{
  "n_kv_head": 1,
  "head_dim": 128,
  "vocab_size": 5634,
  "optimizer": "cautious_adamw"
}
Each number is 128 + 32 x the weight over the matrix's rms, rounded and kept within 0 to 255. Layers, rows and columns count from 0. Numbers have three digits each.

# layer 2 MLP up, 1024x384, rms 0.0317, rows 430-463, columns 192-255
109130121122092104129140083148126174141063162093155127139121130132163113086092094107109122149213082110099126071111140070075174135117151162162078147132045119089139154099155159085108143167115144
057090146126147083075091168192080077135149134168108170135111109124178135095185150116166132121033154066130116150092093151185111110173090088156088138092073142113092125176190055128143159193108125
108144108107104163119101061176104169046178175097115119137165164179162077083117115129120163140097126168176049102112089119130131150145158119075155122107120126134158123111102133152202135153116070
120105162120144078138082131113101119130181130115169140122121100099173136127147114108137160095109169198170148101167125101081161143137052141123088132199131138163100145203092110142188109084071074
172142098169075112096143138156107154218129177136080129130115141189154167112123090130126157105126056132073107103119132136135114129101090106108103127125180135086151127100107170069090102147056104
057058145146205112107181184130078105118095126143105165123146153092147060149112152080147162146107160129164195108099111124136126149083104143124097092103101088137080083148079130125205122124137174
106195136172183082145141114126118137076119133098121117170167171083079202094159117172177171088123153146108132082099179103101126145178122123154100145119223149085150121176130113135141118096099076
145110151111093189126070147120171121121131117146128178104176097116064137122110175067128144168155117121151135134145138111089044126110149147083140077094131179132111159191115172187086113172132123
110195092181100117159127126199140142063134131132161117139137133130150166132120098169122057135154084108111105116169135117117149139132101107137063116153172107138112102125152126138167135089063179
138165140085144143099160123160118087074178130085112193113124170176107080172096140124172148115132104127077092073143132099038171091126187155115118154091154128153146116096179141105144147084150114
115140097115145111112167117125115120096145078047123182177100121108171101133165096119139105104171073168110108104151107169118148125126107084108111188133140160173130115145095126132144179100220126
120130142099155146139136133047126107130114124162101092111193134180115107183091135151156181145145120130084115130145114137138161096111146100164136098080090086087149158122094076085153117108173094
144124080140083143104149177139109135152139127114113124103098129111109116169144113177144098109170120118096121129081123157099128141155116130121067163081097125160132148101100152202108118142168077
098162134133160145132112147098126177148120131117195118131167174202156133107097122109131125085152171117064094144136063130115160149172113130140108141112064098072177116100114155206184106122123168
140122090124124036151147183098136146055143129182128131140156100129071094132114146145143071121175094139126187087159128094120184108103204170090141135107120116139140090152158135170103094132103102
157150105142063174140136121073076118116149088125089147093133152084104177126083079143136194122087142145124071118155157148110114124115158118163065136111112085095119127189095147198134158132115155
136127100135145128196132125138123122109085058120159159130142105150076112145123110110122120134159167124145076084126133163146113085120144134150170094129168107120176046106178062133137145095197166
095129108146102072096070152181058099095210162174124108103104129130141140135083158095093163151125152128138099118166135157137190110107137079109091146180095145157126130111132128111137181096132094
063136075128133143095093016123070099101158170139069117153122137088138082094096077179151173156108137133131111162170109144145129158153117095169180155172115146172142116075093148078124126122129117
188155056120162133138093106176093116105133125122184130100117119113123154168132094086183188121177138158181145148114115128098093109086135132136116204127118113150137119116137102056144151136152177
097126221115087096088215152125075108111103149069168121096105109124176095124090185160179118067096160118147109137138154091186152071132062196205098161123115145168163104162165122194123132174176139
146098123137107125114146080139089110160095141114201152148130160090162093158183157178174139134179083130191170107133137112185151173103184129151160154114140116180109121127102110111133104059150084
138123127086137097109133061150114112134136068077117097186149113135125113146105109105167172171102095163156102135142146117139170167141104081207121134128091102117107094142075094132143104093165151
108102153103120150145147163157161134130146126088086129187103126123150102125060166121115078140179063123128175077194198109146162131193133139109131158133197174237186114114141094085107132123145136
114135116162114129160118165145118114086107127113082123185120117103091070157077125108184083075108049116106129117128163135078155081152089087145124118160131051155117172121119122067042159131107089
082117156165113147087119055137153131094151152112091126139129190214102146133137099135062110113123105131176119112170123102137111098128091088125095147074089147134156132119027130160129118149148136
118103146165138074127133138098111126163164115101134124108112133133165112141110090196153139108160110110124103056115155100129184082185105079180132085139071112084150176098128111115124198152130079
114109121154146171100154086169119167154189129109119139151168131113150083146122112090159089192130137116136120198143096154107205146142099138124177151176164133185152138131122150157136107127111108
125112150113109157188120161103114179148129139115132108145099129110121095074120136089118167166126159144098118126153100130155079136133107089135192140148174115154191187160177117121152090125147138
112085172078175189168162169171146161109092121107126092118152144079151147096140062106147138166158116162106121090138132165134109151137199131149101127136114135172077134086097132117182069090180097
179124097158123152093114103103195169176137123155205117085133126170213102111111096142140134119139129094167122135153079167128117135160140138079088143144122151163123072098156163189114177141131097
099145140149117216159145138112208103144162117082103095125114134043116128103208161115140075092136166092093142108172144113196175118118053130119099131088158155115077129126201123067071142159103074
107127094148117097124107139161066138114109171175101078101152086132137118131138132112101096124176156100076153122108131186097164079152147094139126154171175048148176079153175162119081158140101097
165105103154145171190071093164120172117146124156162150116116099102142134097187133071156110129109168134064120057152154094120213153108159119182103118085161102107100203110172138099129133129156149
# layer 2 MLP down (transposed), 1024x384, rms 0.0256, rows 430-462, columns 192-255
112087133123102173100115154111084110161220092079094107129155131129143145091098103133173137174104166123101073113145126085145170154113155083108107143151161134178133146126163118100119134140111087
083167165087072085129116198123127076113133056139112180068112143153168097148110145153060123131136113145105177081193111143134081143174136097135106085208100102120131184173109136135128060112001150
136134140109135149077117146156101166177100109105143119110160150109114122167168097167154086173141128128121068106144144173079150147131149165142138120134146128081104129152081083152100157092058135
138129159189119184147124143103098139102123147164096113165154101134107144176131120152127178047151136133127080113143094133089123119207129147137215151129159153129129139142071100130098141175142169
176156148170185176141142109148104138089143108141146131060097129103179128142088048120114139076106158148185118127136082115135093092102209190118209175157099162140123154086118078087116174104152131
143065101192115105161152161147152114122094117147114185138135084121148071084125108183169118136149146074136179077156135152165131133064101133103102119128142094150110084166095164120111154106113122
097110125126147050125125107103131115125150137083109098146133148169175183088154152125149130087128122157091154109092112161094190108154130159156143092124122067086114139106114180148139121160185124
135128162126128211111098140117135106168135139113165142140133123118125123172124102130176179111107135118111134117089140140152099079113184134122132171067163110103041108144148090137119141168160163
201149134133162052164130096158076129159161111096101156101113135103170114163142147184067064135170106093204135148147151076154168125135132131091144103156010152130055080166142149143114147151102072
168105095132120134134168122099158037080144131145100147146149170148118102122143069135162103123121109154114108131142108157110163101084127159110126139166221096085144138137171134107165204071134106
146121158084123111109095098137077138159141058133084175128131136188140115122169097125035154157158144124096128152204116114115165100120127071156117119075088134162156160077111115127076159175130104
200111121144212186124108169123110130153105130180129117144166119153151154125109176190176113117177084104032167137112155113158127107165164170101140181129079210164135164138123129103098089173124136
090186135127139144146100079130085089129190139173123137129099135138117111169143100148125092051152103141123090106111169127181110103107123140110113154172144120075141169158115114137086118130114120
143128144165135123133095147126069109116145078127119120110118114097124152174112032130151142133136128126116032144119066104119177136164154126121151101183115148116133072127075117103147087090106155
128085086150155096127132125136107107175137090108142137193155142178093142161091093126169077134156145112169156104082142115109127175139124117133151080150134098151197122151123097125152028102084127
085151125110108060118180180179164158156140114147169075124166111089124154130144142135147110124124078105124093155146107158112168132115076101084138069104077124156145118106128120096159153094128126
073139106116129138153131103116155149099096138101105168173080142143088109132165147080096130149117163098120106088176158149117131125093204140177113110129076083079139108177162095175125124060141086
139153068026080068163093092165112159062129136143173118138147132162103146152121125135167187134091180087111153079074103130102189138100182108131132147127181197154096075107161069116117150140096159
078119062147200140104123083074144108121172089132099121108135114104143113135128127073089127081080091148110189135104052198145142156179128068176108152106117103126142097161081107165210048140136103
123115093168177084135113129113093124128157112110102130157137138102167153091108122151149123139097114142167160110119109132139162095089161136145117148104116136144125131179117123073183149126137144
095122188129116081093139206175096142124114135066118141107098092135151119095061159114171107083042117101161113100077147090137092168136108110177105101106114194091157123159078086132171157161079105
117120132150159103091204160120088134098138230173117090105146142157163139147118149157098170131185155098149144067151133134081128149142093158102125139202159161117038132076132107198152117078097115
106102151127085084097128085162140145198148101131098132138151113155156122152195145054148123126104125127155089080104155144136199174094098152108143163137166128085180170167188126098132117162167081
112150113154087109126165112126073162149119157135125116083137129135117145194146214151146146156098145107096119131148123227144138130106100102122142134136078110129082135079139102160162104064090151
080091149068139110087119106129072074087143176151155123138090040119145141095120078094103118107148095090150081102177129106143157111149143147157165171111103101137098132150106127155122119120077108
108104127164139095141147115135157127132141118122088160113117148103174154127150161137138207134073129109157116073068115136154146134113107147091117153126149167093111114135146115066082075156138156
103128178183090112075155191147110056128108162072138184132126124152153096073173054132117175118087147192131085138117139150138132126176090111146086143118106126092181139127133059091080158149099129
164101119132127184109174138162142166155075121096157111179165115159090210080088148145079109091086155083116061226168163075129105124155091115155157120125115076176172112144098143156158133146095119
201079143134105134096080162130128078096108106152159118115135104129116131150116155209132143171131124118150102102167102138125091161117140160178124115122139144084097126123101096114113095115077173
147116092077069148076108141139163154110152111133113146086155114148099186118127151129110177061138099123157113144109091168102137180127170116071127216099115158113111154087173156122202089180113113
141070191154110164125120135112141103121161138137104107083176109100114103120141124109106161172121092119088119112155161172115057129116128170132135093084107042141123172166073153157128152115147162
181168166135140139119129134105206129116108140130130121130180128113172100120078122131173080129096147096116170173171159090130112146168111146138083107114126156187142102070087106063185151111136139
142113153129163150126133135132131114140174120062131082089133160122111150132089090182169176139120152164083062064152102135145079114148164143101128107152145131165201204130150115089122130068127096
# layer 2 MLP gate, 1024x384, rms 0.036, rows 431-463, columns 192-255
183117132037189077126091167100122114106109159129164136142116167168106161125089141176160144143091141141072119141113126105107169145230167168115115109120139132150087093073157150079111160083179122
127103099149126041158116205172066106166141100085082089202076127136118119105079102141103104107145119080167143109151141086101162145162162075116119087130165177109158128134206134164124185145150136
158076122113120119131190116120174063123150200169119113066104111103133169039143139120102070176161094139094154159129126157138121077126204131101092177071160140095131070116140150125169126117070129
127169131120131085105128096159097142103141167156077116177163102189105164105100188102101095137113174088086131127154136140128197142137082163169144167108120102167104094110153109128117116111133086
082147127095164137125159182133183147169171100068114139161092112076087136108160166065120147182157097078078143098130149173114127177119165131138127155144116131174120143098183100075106140094169047
116104194061122094210107152065141164154116115142150164141111112103089134110165125093152107142056043097133150148131105076110161167142085134115136106156095112072077106144143164115126092074114140
132158117093155147120201108161109047107141135111143064178133142150164107167099166191099089097118169122063102139108144110150165190151109143095069142106095128148083082091144099105114118108156064
095129078121070139176134102124145086052056102115126161149133077113088085038136134137121164111118159118088144142150148125157109113179112084178121122061185103096132126179105076139135108093053119
105107150065100144184130147143125150091101111075144077167147062137118113152102077117155139129089207089125116110123066076154138103079146143098087169098137087109094129151124129155190113123150145
116130091143097117152126087118127106155156123137146154130156132085101155137154144154152082162087193089142124077100039122123084125163161109126113157148160153090138204109138126087096128095103159
077153178077153110132177074093169072177141152134098123070151144158150081080136124076106187098090123150054069117081131067182064125169168115163136195121144159137108128147130148090130164167093126
120118137094126113134096067149118070108186097111132105091160148145069146112077135130111156097164104142116119116058144145136199103144143123106088160100155117100145124141101121198128092086099087
168108122055132131152109109138145118164109153106103187089175135150164132141093211152107147120157160153118175136130133140072127129203165078106149146118119124142109124080118090123094170198153096
106129070132181150144104077180071132087107134130122123084108105096140144128166138090122133090077094159097159098118125133099165164079099106154136147105165134130065134175110121152135145157128124
100176128121127133180130124184142121157121151119172136084134108110130103120074084156096155121128166113121143107069107139094111072140176115155115130092180102096101123160062095094112113072077149
128116163097175121152135103123126073107137141162101100104062156091139099106168167200114129120176164147134107176103158047137115134187210164082148117089188140173113137109115125113087180159131093
155187140113089127140164094138187084118123139151171117059127076064199058136188117089161133152164107122142127157138138099097062165156145135117120152118105087159154091160121086086112122146136128
108080113080191177209120169125161120154175118097152095047145147101125094114180104144148096134178057107072152151048148148129110201141176106123171089127128106114118087150035109081108145164208085
097192143136103162122152155162116130164153077093158077092136121130115084115112084125141112169119117087153089146142047053133127175129083109156157117118105071090094105107168109145155146170111113
105095120083103115126135156222106084137139154148094146105120134098174130153116129142152092140080111059136120118143123110091113179148135039110146116101127154094151107144089138109121126156089144
112128099088122065135096118122154057186190243126162115122121084190204118147102210086154118141110064097135067130144107134121140096118136143104159098096113100074060163108164125097162161180146093
102163146061109150162103147100133146140163139131106138163122095098107142179098143124184083108149156170070121154110189142113148159156136144155069127099152086155123152138145133083123149140137114
106148156080125174157150122105207145166184152116128121181161129184118091120125071105107137105091109123145114114195131102118115093183159125134126137132180146107138110101139131140133152129173136
112097154126075103086124116146090059110138110137107100098159151139155054145134169084100135075092149147189099112179151102141084115144080081101093096093167115124103150163079142147157163178109069
124165167115140080126107077099144161094088119081168113178143164105144137107143099130104115080141106171108125075162172114163127197109105112177137118133165089146124173179148071169123110140086075
069159181087106154141101137125108093155126173184115154114065153084157100099081132138149147125093113137134074121141139121155116176154077131107111136119155126135119121169098117109097120119118099
112109165120131141118165171156060141088145127167117087107128133127117110186200098199180147174122123129124162146119082120172110142202129106152142098101163188144097140068205128111091147148095131
082086135152067113159158082170126069094227106089144056174123147090136031112092088119177177101081182137132109091110095132103107148119134059143138053152193114120116202097070111147080163140154116
059124196086128087162162098161161064080130144107177136150099175169115093143121100178127139099132131102101174145108163085100077144158151132146148172176138129140117125093113085121093089115074138
159195114148085165198124131094144173108128201115131102163102148119140147123158086131147165112067094143054168136110095145072095156085162157171124056088144083133083145156157119149121143178109153
116090165042149130102121177102134101094141108112199080107079149133094180148167158100155101148131118161101079122121152044114081106132140115143132104118082160144097181151121143187142140147114146
167104123154150093172137155084083134113110168108115129091118180119112163129102137149154089078131145162182138079140097139127168058172132136145112150119114119107048088116150138189108145115112107
120133167071127159117173149149115167125082156087140110167117177120151113108156143106154109135158099095128097141125159106112136143142200187176140185120142143186106104140089130118067100116129083